config.toml
bias = "all"
init = "uniform"
beta2 = 0.98
max_grad_norm = 2.0
max_steps = 5551
Each number is 128 + 32 x the weight over its row's rms, rounded and kept within 0 to 255. Layers, rows and columns count from 0. Numbers have three digits each. The size before them is the row's rms in percent of the matrix's.

# up: layer 3 MLP up, 3072x768, rms 0.0329, rows 672-740, columns 576-671
# down: layer 3 MLP down (transposed), 3072x768, rms 0.0217, rows 672-740, columns 576-671
up672 081:146150095161126147158137106144075111132195071102167149151169122138113082117177115103103111178123086146178127136107129131161082171118098152123122134137080159171118099113138140136144108067145168095129198150138174098160094124125160150142101143115106123072119116202128092169128171074102112092
down672 082:129130099136155114127182119143150140149198165100086107131101070126124133142130196140131184122147091084120173083177196115102154162082118145140119131094210070135142118090076120119116077155150083033104081099100110126095138080104115120147118123082130100118141116158150125138178119128124164168
up673 092:133176196086106131152126086166163119142157085113160155105103087114168129131106171107074146121139129147179163132169111109124112115182102123135091074105095135126152082088108082143144074123122119094109115122160109174159184134141110098132114084135096148131094165149114136070099109186109133132
down673 098:117165139124184104127104141136106101105074121163123065171187147124088137136157091087139081105099120084106116080152161112088124181096143142183150087063144128063131132095151095163109188115113102124110132107127142115105097125101154145126151140173149116097132083158138172184179165092135143129
up674 101:117179127098130104136143083084093126154142127141115067165093134128136196098108103157137151164073117162118115143137109112116187102121106142093200149126097141169139066123163103083092128151149154094137154179120147105145125100195145086119081152088142118128091084172087140104192164093208133113
down674 103:128144108137070176142043135103128107175204096091159130124123121078143141097122145114136174119109163083145132120105164131142097128200104099100099174115094080169096075097123090088135142152065076154082141166168167140110132108188143123184142147117097118088163120100164138135097157147126121139
up675 098:088149157132142092157102086068152164086164106138143124107113190198100089111120103123136124149151120125133081085183128139170161153121059167163133050108140138115142180081110163180120104128129138172075126205135099170106093157084159079100176186128130175068082150168155117096153114176153142150
down675 095:127150167136106144184102141121074135099105169115147119161096129111120139143217098121121140112155085101155093128149186145118079180184107126066149118152132132180151151037167181110126112136182092171135086111094111111103126176157152135155103096140146140082144115170151170154139166174103129126
up676 102:150157139116107092129108108114070140120092085147175117161132105099065179092074127105142157104106091172106089122056122143124131131108121154192099130164112155091100114134177102093107151101073060149134162142146156138148078117154156111108136160112120162094099100124147138119169167106128147077
down676 093:133156119188117182115125146127118124151135145132082172156092131155133150148121127174105174077115135096098134126133130109103141076110116158165140111160081125176150120114121139178131147088107067151109113202154115114134130124172173141142106125154116139137114089140132109106141115113102123158
up677 098:069092089161168098109155119142161124104127141085140152120137152168152072157179171115128098125056105178119056160114160132163152104180109142096200097117074134164165162158167126154161119109133107133126151120128181122121108150138107100126114091196060093222175120079135094121131088156193095132
down677 102:204157109135149137170119088136145135167108126118122133156153215184128085164158143160192080134146158101174122103201150114113130154085091111117109110170159093158062128123127132141137121149132183117079110189131084109078106140139155140097096111139143173081129109162138165152146123083150168094
up678 099:134145147144140104120135066168139067109173101178169122079149186139114123149150164121107144156192149090134076118100153165138092167135091149055140153076102167053123117115129136214098104076122140147153118165164091155111178099120147147128085134130096149183132148135155099116127136121093166116
down678 085:124113114187074080114173090165130189130132107184140115136123125182174151138109120123131101147142076131126128155090113153095156066056099119153030178108117120143095108136084132103132116182191076179172138135187067140131159122091158155165112143122160135126146151173104134143115099133124091199
up679 101:131152118103115133112097103088145054172138110071112101156086186090068198155119179177160127171164088083168156116069089170123144143135117116148145114107120167135111126113124183072133162031069139123055100132112128140108177114165136145145141077116127164091097134152077099130114143150113141125
down679 106:101116145142075165146076095128145099082125136127099159147170072076114175134129161077163127136121096113077115117136141111162201111148107070070161113159155161160155124097055126196119153146091165144180092106155193160138087163181104117139105136133116127172150103153173184141205120068121107085
up680 102:110155159176114161138133136127103085131079091148124160116169188120143146099118139091145114154175138174121101073095142144147120108171106097119138165115140140202139155121141135111136067087123146145130145103140200090159147119116117105126112164090144077084097146075182145124227188083045090170
down680 095:127105133162089127115147087173074179239100071119115173152117146152136147163101094137137164165126105037140156123162149180108186119165138131127119130144144106054139145157182080137154129123167130153175131214133181132141086051132139174106079051164093172091129154100113099159155182150148145140
up681 101:088129106098162130113118078160097082084075075115164120190157108088099194157126101124140119154156101159115110121137119131161024097087125101156099093140106127123124124122097123112111193159106130140150182147115149131139129135183104085104152135142118204089115142141116106204145145133110166066
down681 097:105107087154116111103110113109085123104087142136100183130144162079059152136108075120117160133066140114150125115123075144172181155167056135091188050136069097093125115141137101121139157097113145110105158155123151134167128118050124149168121141100110151115095081097146128128114208106168163109
up682 107:104097139095169097116124089149142196131147071107133138129141169173139169087164092134150103144120000156112122136128153191171109115173086123155166118082080149106126164151110179148118116057160063121145154121162098124188148163050143104072135120129183113136105112140128146134115110091142111079
down682 106:119115085124195125123119126111123155099142088136108114145156119117191092106168077122137096064076065111110133178119120213172107090098116110184161147152184161127050114135108111126079144135116125127131103088174131200181129152154100035139167137113126138132148144085114089131116104112141181166
up683 098:079113139160138084144154075097105097141145109112166161108153162151115089130093076138179123068119125134109102112114087158146140171167109189094112101090114094117102130150134151074091176145110127137120134182165180132126059154108149197087135184107184094057114069100150146120093104112155103093
down683 090:136119130141092122140131187105133113203189066119161125133141075145149121147074120145085076173140134049108144184086070073099137116104104048147119203116148174190180078142085137095109122075151152151080114140164066113119158138171133070103146150100145137126193140166100088152111147116140107163
up684 098:122157177105169106131114080104149058085136091169167118112097125124111097159067127124149144100100086110108069144098101178128142144132104195174094071110139176083173135156165165097097117140148129136162154152108102116096191164066111109112203161117105166097111223166088118122125160128126179133
down684 095:118105201078138189140160181079101155064087146059118125122103134110074162089146066162155182117125184106162129128096082125105169165152149173143153071127155135150051135149117130106116146137133157137153136142155134142130112063117197080131097093115153106163139103126140159128120157164162185123
up685 100:167151080138119153125113070160150153154122150126105070175101140185126198209144117110122110115127150094141123153114058190161159105100102134103191141087135137133089118150081130128081187087068180165150104142098086110060093134163169059090105149140139151117093120129090177135120111156143100086
down685 098:114107169131160085137153163115149126145128197117151108078041150134112149054141134120130136109181092125114167147135141203074060091097154111131134152063136168134138139208183109101088136146170159137239201107066164079131139065106151086150118164065131111145138147100141140124144150166164096093
up686 097:105120130082089139095171147137092164101101139087167123157102179137154133069093127165132130087079142157184087109099136120108151115131140114178131136126085167191065136096169161095158134144106167137054077168125135142099190165100086180187164117060175165114110155074107150127161102121123133124
down686 094:191102107142097105150170155150130149136062091102143130102130100152115117104084104088168119118130123139103117109104156154033162174145089166117074121186135100147138170183131139079112137124226145128117071124156125120158163110165129147115111136135095111174167154075108127089183088152156084080
up687 106:161083167125169119084205156141128065149146148147107098159179192144125156143151160072130132088138118127175096100115103096108146171134133115112147091104110125093131180101089058114096154113157152113119076110126119128160159140071171149147165086146153133137140128112110147133167113132145141114
down687 108:136148139136114140144098098132097148095160174187130139102153087163096108108146109135143140103136100143162092150123153147145110120141148158139174122060114137127150130157152144151124141082155116121104089154086115109099148112192117140151158063095097089132134073114111132120112130110124159106
up688 102:151169154070091099096088143104093188188140105127139136178139137134123082116155121179137134092098156133081113129066077077150137101128128158170118108074077126155098113072169082094116122113121115135098121174145154180100150129133150127168120072150080126157076105113094185115126128123166159103
down688 094:117144114138122160142130150119066136146196097099144098165076016167133088183139123068091040095136167133118096139158147119118145154188117157138131140197157132117109163066119118070098093117149154139065086127144126105106049201192150132145097137149149122111087184174194136130092113105125146165
up689 105:133173163165136144098238105139065236090115122129119172108128096150165105188144104133096147099093088099086092154147117119125121104139163136150095145141125171138085112122116134098112160109094104159125124142131145083113138195111127142079162125092131103066114071147101141171098115159132092136
down689 111:122127108118133137103164115095139181071133108114125191121169101110126150100092125136118112121136178182082180147116103120201150116169116126192038160098150170151111104068170133121195085190126159180097107128129111112120104161119195137110125119136128117019096101154161106128140150073176094152
up690 102:154119160095131129090127146148108101168131090161129142152126074165140142165108138139135145080161175107136191143105136140127161127101135103154141089103154108130159101136088090065101157156130142133152075104148176131169093128091120113173133119133128131167107084155101130116161202194126151179
down690 096:123088119143081144148127156126161110082143155143108107124122149121122093158145132116146181122175077106142071088097123119110104077178101131127090168148147110178179096138106139121137134132088084134109109160133174138153075208180082116132101141182176109158143098155135101182088052084138118127
up691 097:080178143121133085119065145091127138115149076152129157043077150183149104119111111102108101117066089180133145165086132140148138107132115099166105093116151109086140175138117118121090150155138112134123130127106134126085073153161118122123111143108088134144157160152142159113087109115130151067
down691 093:095098165146141125142135158103148123091119152099184113123136159143124207092121024127105064146118156130135105154102076124126164143104148089089116095143127125164152066185098144060165173157140097097115148142132163104188132127167101129136141134125059117130101087094126090096098124108099211119
up692 097:109160065103111180127137101118110112172109103127123114064152138154156108172109119165108095119153078158124081108149106107162123136066160115110125139115123146102085161073136183106110165178208112147130139076100164169174158134162126149154179148162118110080114174110114164147230122150122092161
down692 101:120125156167087155172074150164131196153092110121139119077094134117099082116111181129095163095157121119150190154155111169124124118116091115153134100123143136132141165143143152112145138114120143129123172118158078139200136077184204094037099137118168096103126097127146129193178155156123143092
up693 101:110095075181128164121148140155130115179099147163121119088157137135123185154044109146165139123153100111155154142095114134115145099118098091137137097161119137161126153127104072104117188134128122155150133178175124064133185135133157144177130111135130107072158152142127117137170136107147145096
down693 099:113137130064115134079142102162165082111172128121187117131168102106172121099158179155174095093188181145121115125120119139113155093119158115175102066126115133159162142024070124149093108149053165115145162157115173143127119136174105135141173098138088120123086126150153164106209152113119082087
up694 098:146112053155179137108160082131168093097138131109109133108082131165119176109095088116120179128133097146145064105116163129104100105124095097080155148106115124154176145112127030113138128069135138121117159143157097170123094131130122104092108115115098114145110110185132124164153100122130167100
down694 096:087151124141096141133121165138111188210123106094125101140150127128155131135094144078068136115127149102076133189135111146149102127149147091134077096163065111117121142128140096124104104137141154134162187104113182145199177140113157089102156098200212093139166153125109170091115150122094066188
up695 102:102105108124138115116157107134140171069122120174134090091106103134109209108102098103168089156141100160151098138101155153123106086136117101100067153136106175095127155161146115112121128089112110155062185131146133058055151114106145186093128110083135120176112183156118121177160128213072105162
down695 105:165111126177136116104155141153123142084118138157119079135138125153134154172143123042121129148101087150114150125094188134091126099150103072184155139087071131160100138113117079113135122094142179179120072119096092100141185187169135138157183104128090122101121162174092051137082100110149145108
up696 105:081141144056121052102187138102145089110165097127112093144102165167106145110199120131124113085128142172169094162105141138161149132166127174106182160087111088194078128078139128156095153118085125119132171109138132126147183118147112156086092110161124145142096165091134103118045100153126093123
down696 103:126135079119088089081157109097130125123155108095118146129170104126127155152115066133176140171135132130147102125152133119043080132111116147149110124168141141114153117061064176139101110108158071132158124142159141176091126142157128161172058181135097101137108176126132069114122166166136157151
up697 111:111163104152114071113161089083095159143081147144110103146124198171148095145167165126187168146153116111157099130134143129145181152129085151118123137083119174132139157072126124081109129139159093132099106168142162139080120162089141168190092138125138158205110079088102086161120130105112077160
down697 112:137145118074186051057104108143138135142141087131067110130124124137119123116129096077147122174220190140161091105104091151131175161130148111108110143111163082121127129151114135150144113119094113135125163162197092120180118167168152081134106113154067120083189084107158097153115119153102109130
up698 103:198168137144105092192171098081117108135152132112113102075150151177128131157159111170098106125166130127125063109117095139139114136112099102083129118138131090095136102095169133150152140158116143142142141136087093157123112186126123180079142128139141133223109158171093121134078105139117162161
down698 110:178104116089121117049094173099175113171114077166124121135147139085107091079119121113094113113125106121068091126082119107179140091141101152142114141066189118176080102110110125138092074191174154086142105078137139142181115121161147157041143116147084110104095170171076154107138125120121096134
up699 107:158116117064149160102144107058128160142115111124111149111071214130097106170081111118206126107101094147139121080084135147130130111148125093110131198138136166113179157158159144123137109108119106115095169131149143133134134124080111109104182112139119161144167066149164115161140104190055105169
down699 102:131089173158094128110123107133078172117129129062167134105135124135136167157102111129129178155120155136171126146139110111096116111106135130152168173099151157150147149199093130117164155158133117120070166162138085103173115072124094150140164155159130140167173138096106091091141164143116137129
up700 102:060142112118139153109150103165055106171127130140102147148119161132126125117076106131177106142156099070138173107104088142151126176179108128122129170109116137131142173101143177127080105102126159120145172162146119127104140172151065192156103116147083085116076165098108140155127188130096106150
down700 104:135147088161111118137089128179133101128152144160077151190186152165144175129102116107135106152177098172150162117135068163133116126120140120107124178128131132096154120099139095103072092186085144147082117113184117109100145103117154120130117090140164102101210152153125104185111107134128103165
up701 104:164143076062135160128171122122101123201158111111127099105143140134081127146138092136189128150085103151089158101178151170128123154225156128108212165102089173156147142101105102051130137136099140107136124147104128163188143098079107103138092048137030154145087116142145100172145160096100122140
down701 103:116134182088125113108197163131180130127130123108103148119114198136164068203132157101121118143100175135160124140118095094060119085131189185146172170134154090142080111159099154090125117117150108155090115135121109094091023140172103100090116121124147105131118070157090125163164080147121069127
up702 105:112166162068055141095164111141149116069122080102162080116144135115090155177135078159165134116102163142188138104155155115124152126049064144078122107124092128125098175159119106165154106130136174135121178144132103151143101115109119152131126167105161140143134148102124174170120101109109150131
down702 103:155125131131138128083145120153170132162192147173154152194155134149099170110122101131133145138173146182110113186138117147142143140123180128150110099127071105107101132091141128163112118100116111073122128097147100090145079124136106145147068137132126179134152092171068103181094135130097114128
up703 098:149134157153112202115080126113103097119125085136069119145128085170181092188104110092109132106165118115152189168179133067145065166080154141130078185104159109150110102116105120112075067142088190127147091196166121093102151141118082101178118117122129175122088132064137096150079120171135105122
down703 084:079132106133108139119130112134108173120154147072126191147118184104085090172131128149139111122124153135093115132093108189120133115072141180080138183130147086152092144078057106081169123082144158124062144153159145101101091169169145136104120075099081098092139121184196097094120124163145151022
up704 105:138138113124142153095234155125103171153083212169130145115182085156156090180127111092183155155163084123118162159159096146159100118138126144147152126113085130091084102107137126141133146110115106108079155097111132155089114124102151116109129144178110121139149087090074065136136134193136122108
down704 112:130154138193170131094106108190137109099074173142084156132126110096155114152097136080112144111201166073149101153146080131104085130157098139106073114123181121126134066140128114073113181104135139093111083127169093103064150093148135134179058086151170136114139118108132122114121148163124171089
up705 104:084134057136089116137119150100083099128127112154210188127092072193089170152128099116116145141195105165164123134144138198131117155126141172172114084077112158176103098161140140131066056127184149136099160182148191145089152100090136097090177144129099120111116135172112053154097115127161076139
down705 105:092118122179135077164093112128171129112119104089140161128092104157119113142149095154115189136124146156186162143110127167136087129133148093106103180159099131143129065129124159120139160132176205130133067175172156135170168120148098126087131114094120161170143123142149130145154155136089147134
up706 099:148196173177126173090161166171133146155201134090160091072131144107090157110131145192121154131187171115160193137089124148114124128112129086157149158133099233107122177199173115086099099128149170100114180113169125098141155139189178192120110130143129144150088163145071071116122162088059159105
down706 096:143129058120130155134187170111093122101114204100100131182153090099056108132166047056133092060100128124142104107123135166117094111143112218142144113134120111143092134099127117153132133160134084051146098123201101123139125138091103165152123196108130142123097146177164111110128105184207092208
up707 108:103155086077142164085130142183124129135101126103141136157100181148062159200077129140153178151092153134161079130141149185181074111122099121108140085071117140143123167101172063162121104130104117152091071078100123083148123122126133173167141115169106149162099101099134088156117122158139117135
down707 106:121143107097124132174116144141137119104117123153174160139106113092120130141137092104129124115115116076121120124118140132166127147079165149116122176112095123102160110060091081138176173158105103143068101109082133211104083149109091146107127071108144097120144129122124131081101111080099115100
up708 104:090126144141160112141120096196071137134172064142142147036137132165146150132089122153121135126098125102115164106144114127132067133122135110098110170123145135104133115162139155145087111146104116125133167122060136139172169136081097149121083149163113114159078122128115126172105187174108117112
down708 109:122155094115175153105166133178096130121126150158110116059136147114120105092125079098187087133120106160136130093110145146119105172060186158083121087114146125139111155169114074183070090194125161154112118090139117113120121151117131145133073108128076078129115182101145153169110196048119123104
up709 105:058135153098142138119120102057125109135111127136090089098075165168129159113139146149126089109168093164157114155098069124139133153128122126123149171142146110165082149121126162066098114118157143145091100167191084111067124144136149171128165167126093146127120139125133097082124162201139128103
down709 112:119128169135120115134179112058077108134092112139146132100152116104010089112164133114106140123116122126089085131124166151189054138145093110093107114128109111100126130081113121069141150119127081096123188155122155192094108175154141158092098177161208163124210148157164178175132162157094148166
up710 096:128180068079095093112203065151113104129032162144143135132074185072103129092167127065095128153122120170178090168110119142111092118090120141161124143116148186129132166141130137144096107129106151116087164085072137187075137111127125138082166113087132092096108160174147183156110146052134137129
down710 095:114146186128092129106088186141108157119135084143138167097154105105135132030100116161136131140135124148090142138134133174085137071060117159135124155160189097163126127106152115098091115139119126127191128152103145083083141063199142124123107152195089029107076112168111136130165154118143125160
up711 107:103132090064087112116153137199114105115142172132116124117125116100125111156157105100180134108114168101107068155106130149138096151160102158137187099111105155145184130156220142119110115085061146155120129121181153107068093120133104135172124155082119126130148123192154163085185116162115147186
down711 106:149085114142112179128133059071118069153130104127109120119207153141138132121165116135132183118137204132109136095142162120164158039116118126123115102114207158081165097130152094124155140109146118121141134157139121048141128186163155132109160142120106165154117081158184142163050157098125111109
up712 090:132165157092170141154159158117120139170127129136154082106195063144074182136067149125124075069079125119162101123152108123147093184123059131132071062116156147091086113084139145167127157165098132152139082163110120093090116150122173123090115128097156140110125119092149122153182128139149072086
down712 089:218133139045097108132058157118073141092137122102163139124077169069106123055126147141164123134069127099126157132042189086098149148037167113047166147074123128160107162082114149148099077132116118102097157124152115131138154140171090180113136112131199187194119112081096117149103152132104128124
up713 107:148139168075101111110093124132091153132162121168126092151099163105107095118086158088115197149157083144140110101121137119146154129177080082112115097076139167169159119084107152097087131073138123121098092166128169147145084134153139078115151041081086118123166159106081125165138198140087110153
down713 096:120105113082119180147140128158131136071088172142125115145149122116093131105130125137129125204086139125124115072146099074079108113084151087118128143206126122125132087177166105128151183144142088112131102091115096164154098154170097124074118115102184155096146123092155194115077111164057146124
up714 100:091144119152110161102080099096169146135148116160122154103148119093085128137109115113165112177129131115122085156082141105090188120119117073097147111113140169097177105195085142141185093087116118171075084163137109151175108118177095158081087120058144177081166109101145131091081140180101164110
down714 098:127121165106109107160141165154135098163099061085070095111107130123123145141110164133124109092131083142162120121118143116149082110166145128135146079093145108077168121104167121166139106153170135117165115128189163098185168132054154123081094146156152138118097159162095096149152155162180110192
up715 101:102113114170086140114152107141133071118170115185200125076107132152170142124177134134101129094119084138099069103143143161119166134155161199163140085078151109154116116196171159096117119152118158134124131158078142134126164140015110179101111116104070120147166146104078153107127133169135117127
down715 106:087088087102082137097123113183154187163084107138106091106089145164125176125134161129178135095104112100112124068122154139155119107159114101107149187175112165179135072155166122162091083106164102154103090154113135117133134136113074135119078175128167101177145133193165108094106196156183127111
up716 110:088123162125167130076153118158148109145145116167179117116098202110146121138181125120147129109109142145186098122105106087150160155143176110130113137125107151161081115130129108100083120175147169150139089078116163140086128125124129143087129156112160087172118082122164182147159144105137091109
down716 114:098088108121129103148076094133106161124071077141083107123132138163149086133119124186083144145098169138159117093144045139105164153164058103154183154146117095121176118138121120109096126164100140164072118149136137140184121157142083177096138124146076178073145090167152109129110158144121163139
up717 104:126154138055137146109169162111117054118118098130114100162106176126118106138165122165137164079156128122108111115112072106110133179129149097079129143094082146123121076107140087091088149135181116133126152152122136139125099199147163109120090188132157128145141147078145100076112140152106125092
down717 102:187174171083198126137122132181151109127115082113148183096114121188129108170175082133183111143142130187100117105115087131162087114095106099119108110127101147092146167060042160050118196113090133129125069121106111174166143176149167139146136163125167157140127105108124116170128175046065086087
up718 103:075139117130151168091101079117124130173097100157118173138104158209156196131085065130170159109103088156140166149122157134131124161160082106085114152129118190164151094097178073129099164094129163164135130096126146135135122096076139197131172146055107152082115131132112125094160178152118126151
down718 092:108112134195089117134154118107165138093108101138137159091151114181155131211133139155075105133154170107130123131122163170138092088177138130149159084172100134096172095120093089138181115105098156111138120131115147111167140092100108117134128214106154104108153155092137096101141135122090133143
up719 105:174176112150179155101190140191122116069132127189100128135093144177116080132145140122137073105089147143127169124127139095112119117124082128141184190085133177172152136092158192131135090161122161128150143163104124118081068129096119139152067165147091185102084158096115102137185062121129114171
down719 106:105193108139148101102126159148170106103076196121140117121108122173114114162150138148183097102126132118075074096167191155169125166111112167134061144120169156178101099107116132170094121132126135088087104137145106159133131141115087132142100160138136056072119125089150113120192095167104089164
up720 091:114151091156101143119117125144139096154129172175065156095138102171136079113089080123100113082109086146164158136126122119130109157098059158101166136122122126134123162177168135105090112141177063090115185184142053111074121117123196165140168188104102147063135136184134121108135141165102114154
down720 093:166119083118096179099178063143124145179177138201109126175134131110106105120115065099103101119079098135119086132116161160144153155086148126151108098139128138166160104127147105084100087141098116044122087107165136123209122156164133090164079153131141081067135128107125133094123132111099138127
up721 089:101149122126134110113107094115118117164091119143135109135104071114102177091175140122167153151077113128207094118069178098157138093128057153170183147112150149120140129106144102128101184142130129145145102130115087092116116057137164138108125119097134081105069175140113173116135164137102115190
down721 092:097117107121079125136143166179100174128142142121118067174192108137094146120138120164102140096122182147103130118153112157098113152119135100137123164098168101168101161057052118142124132120069164094144130145151114113069141147114121138184153169193134114067108110120098040133108042143188071243
up722 101:170122155144159142070173139066121095159139114107178100151182108105122082141087102153076065088140141146174093161162121099157062177183145109171071160113112125084072093073105131069089142105162110128141114127081160155156122105142159129105051222132137120103116107140124112176179171112162119126
down722 095:153101171187158073083098128104081108174113125148126132121132189122124150121096102206104123136148098202128170093169120133069136117094127124115077095132158121154141109113060153139125157148095114106083132158158156105138096116143126128108130130125155148136152129076155156105158219130100088167
up723 101:115122104156116183071147149196111134086170129151114093052117107148116164217089088128155123150181113167117108115152092135164130086077107119094075111104152103187172131112146151170113155159103114149154140131103121090136103123207168103137128133131082165076115123113108123192175158161129119142
down723 103:163118112199133141128159176132110145184139096100133148186090126193116149149067069105129107094143137176162064201159177155166137128164129140106077154140107144189102152189130082086119131137160146177080135107121136109154094149146095137113127181140097140124122149191113121180158168175130098127
up724 098:088112148153155159133172135096122095112117100199109145130104182159117091124107152106156063142085138141199063131048105096134156175079120160076161088076149167107124182095160074116119177118152147158092148184139152166119131128072139183116163199132067175168090167139091084157166100158124097094
down724 093:128146108148154115065093182161155051113100187151095122133139135155147117118123203081128088117079123093094095132150147125051079152145129115112147110132087114137137131090138112122133161130102101122110117094100148100157154176089129133134133158087124137078142147166098101150149114109140133092
up725 105:147166136041166128150131123184063139121096133116174134162167136116144096164105151168113120142121103096143114124081123227135088141199137101096192192131088150138087136141155137126149131127150142155115165155144117136174203160098129115081163118132177122165110099145093114077131163113140118123
down725 110:075167140130145154088143120140154052160123159104123133113194170146103102098065114162184179130138123109137157124108183135157081140133130177105102116124130139079152113130071121155129118149140111118115064132128206169127153065106142156154151176122140192122163135117136101174089210127151113062
up726 096:122148120183163120160143092088132104158161157106144123139125123157162151189134100086090112095129120156120085114133120151132049150086103197102112110148084110172120175118127103201078135137119138101103115187061161146131131161169165102096093130090103134192124136159165109153108164134095098155
down726 093:143100101124102140124103128089086105100139098150135123150071134096130136142161116131126092124095124095147149181133197138188087112141114233148136146117079083174150113120157115146100094149115150093143143069114123112134096128119199184095100072086117052093122159141170121090108120134175112117
up727 094:144152120106195066087112125106130137097071165138125162154198151131113125142144167144149148157121110099114165200099120164140118164082076118186062147160144149129135127106164110146118147080111108108162083108121130145155126128100112099071132164120186102112134113088089082141119144100165148190
down727 097:113143052123143110086114123188173123156090161094143160144118090151129074081087127138096098140139167152112150088141165146163118133170113114093131150152119082039132124093122130103117176130119143089117122164103134133128156068190135147134154128104133150126180163106157142103120110110144134105
up728 096:157173188111146137095140097154088130193114174136082128137157156073169155146152082130144082113089124155161091089151082127165141130074100179170107093117100090164137128025109136146072074171097174145147106102114153078078171141139158142167158123098046074164072124105091141155139119159181140140
down728 103:118118119139215121114138102149117173160128112055122141132162133121080135128088163133071142112087077145167152124125045157142180081172120087098193115207145109136121103115153179138158069106110141120097161073157031124107130182148155116150158124124177126161149108163164172078153163150141137106
up729 090:074100124153127132114110112148152182095117081127174125091099076150136143128087116135128123150163107085081075166138063143116077144090097112106093178111093099167062092113147164099117091160125136142147090201134160124113107140082154075102129190129150150123165084185096150154119129162083047149
down729 097:166110156053129119153154116145115152222090156165151101183107125140107140061084105200092108151091113090049144180078129156150117164142104150153122155090090126113114130124180125131096130120129150193062117094136106154118139146101148160192149104124068121091073123113146125114150137123072134148
up730 091:124121108137101122151138150109174124120128206108129116118103112176131129144170126123125126133049096115127158184108151170175188148180129134135084098137131111094171073172090069100077156100164052145135133154158163095075144091124076086141158121131128157105143125101126112112077168100169083150
down730 095:166103130172189063092068164163044148071147120114101111047088155129179092088122120154126117131087104106160199125122111079141140153154147203108172110104115184094098149154130128121117137142107115156047158156157127176101149088097086142090159117127138188130096185153133170183137138068102090125
up731 105:078123096130154176135180136105120086150097173110152136089172112096148159148129108082106063125147116158165118120100132172154152141061087096140139193113147125096132145108122112125175132065165175118096113210150102178157140137099152056198148120186091161071159091084116128108176169179168134083
down731 110:142166113124077099084152099110085187112078118158134158132124121102175101128127214113158061137145099127156152140160144135177130098070160192155096121128128140128109187137111165196154096136131133127155149107109168109128208128154139167063113118100057136124112152097122134119087130174170164104
up732 098:151129117189113122076133138143128143167191180147078163136161173172122144153154111171164146145149092127126123162132060109170086203086139118153128125136139126190135176167105096145142077149133152127135090178161157095072150181100147128135154133164142166120146065150105078087082072165169123070
down732 091:100128155089105162171133169092169142178114183130095188172137149165147184155084096129054102141121174138120158178196131081142138121153075144153127141131115082116164113107133156122171174091136108081115149078107142135139095064140100125054168173128156089097178128177074161104137071136053088134
up733 113:130132084118134144132181140095093181105103149158155135077175101150091109120081134095145135113122128178125044169122135119149092150151145134103143135139115154095075128067147163082089135105169128157125072128107186150128157145094155183102154096162076079090052112079152158090124055068146120150
down733 114:153078099129138145179129104121125138148195137119138126170150120065092160108176138121162139172214111102106111143114155157145087104057115163132151126123157152128126096128164149149103125153190124154137109130155112137109140167133138142145103098155111056106151120164121112179078094099163142100
up734 098:128104105153132135057094164145071087142108138108081124101136142159097169179174125177187105151122163102122156098166128170123124197102117111165070132131121169109123180157154175131139116162110124138098095148109125097109120168105077156071171171125106119091076103108135172111094156164180066104
down734 103:163132084180132158145148132190082119133159105117121152108157148112141155130132104079162186168056136123117070092171153121055103152048080133152158094130078131149124138179171141114079156092085178122137141102104127139200142102142132136121070140090106119116151115114116132101078139125132156156
up735 086:122117131098119130147091119168102129148126094077184150095138120151056171170100123160111110092094172159163120124154102122139099137086148118146123135066151120120177122164191121109125133132143110104109121180176123088086136092143106130151150108136137127107165105125092062124097149144120140131
down735 072:104151081151100163127150096121182122147135155155097127109167084103142116156098155106067122151149143168069096154153172127000192092164134135125166196190098163129109111187154160114088138111130155193109124126131096093138118106103139125165112097108129138169196121076187119162121167119142121103
up736 109:149110100068133108095204163098182096174097171124110125115099126114111131168164155081141100077180139104126104106145103127141089173123055078119161193091155147121121096139133153076111177128155146123057139146122161154102108166144105144102105127109150150109105133136128120103161125182107095164
down736 113:135147232110139143114137153096108140176149133149126121144109128161126089157127131155183087094090131105125086169141119079149112089134140114156136132119112124155094151093098116149119114111111174074153170116149097139137092168119107108148090134130198083075131106156164084147075051149102072083
up737 088:083092166157158179089151116163074120174103103166169132105146132083094121122111149130132133066163163088110103139160147076182131113147089142165100098066102148077122122102148116134088095103117123168134103092122152073136197100106157140185103077123104138132061197074106130162188140143136143134
down737 094:118136103181111113167069090123138162144103077109106178125140126120141171077110044191124133120107090138162101109122134110125163108071119149132203152112134137180105074183113089170135157179155179079160080159202177151118109148162100140102117181144178166096165068123179132146137162118089147119
up738 100:139162137127096144140097192174120133142118125147151155155094108113152124098137112104060049134148126162133151111137132138137129120070192146138157127099157125119093074105173122145125105086157163097134066118130108079072144125118168118211137087199081169137106150171099136174156110157141099105
down738 092:130125112075153076110142113111165150126155096156153080131099108111113141152159102170174095141112152134143124161103119182063087136126148124154122160094104119114145148104121167117088108107191126054123080124084136139069135097141097136078098117168096100138180086084099122163108126140121199117
up739 105:148191156136158117119153106062171153198152194122119180140167062103068183128141106183104159166103112092082060135178091142146069156100173126097190131083115166102066138145147109123108120119128096116130100140188128114131126162173100160105138105114059160162147072140117163159138087154187139104
down739 106:179131148144142077169125155133155118097169102168124151081146134154204145101125151126089047184120105108107114157137142116175109115158066114090116173234110117164074052183138055144110144139170144138127172176130174107140102123201146129112086118098149133103168207111126114063147085127065112140
up740 105:178107130126124128154108130132111149164072139145138132112099136122156151166145164111140105124154142155166084200062097159101190164140130111141120131136096123187134120179119096109092147121032129116160070167100115116094198156089100098104142135093142160143140147157114087113171145161171141150
down740 112:114098115067086149093123148112122128030132111132086088063149147168061143063224091166153155116149101109125157108060122179119120092142120127171096138106143134069156141149136097137128157052128105092184106178112110131161117081133110112151139107131080174143152105057126156205194152073100132082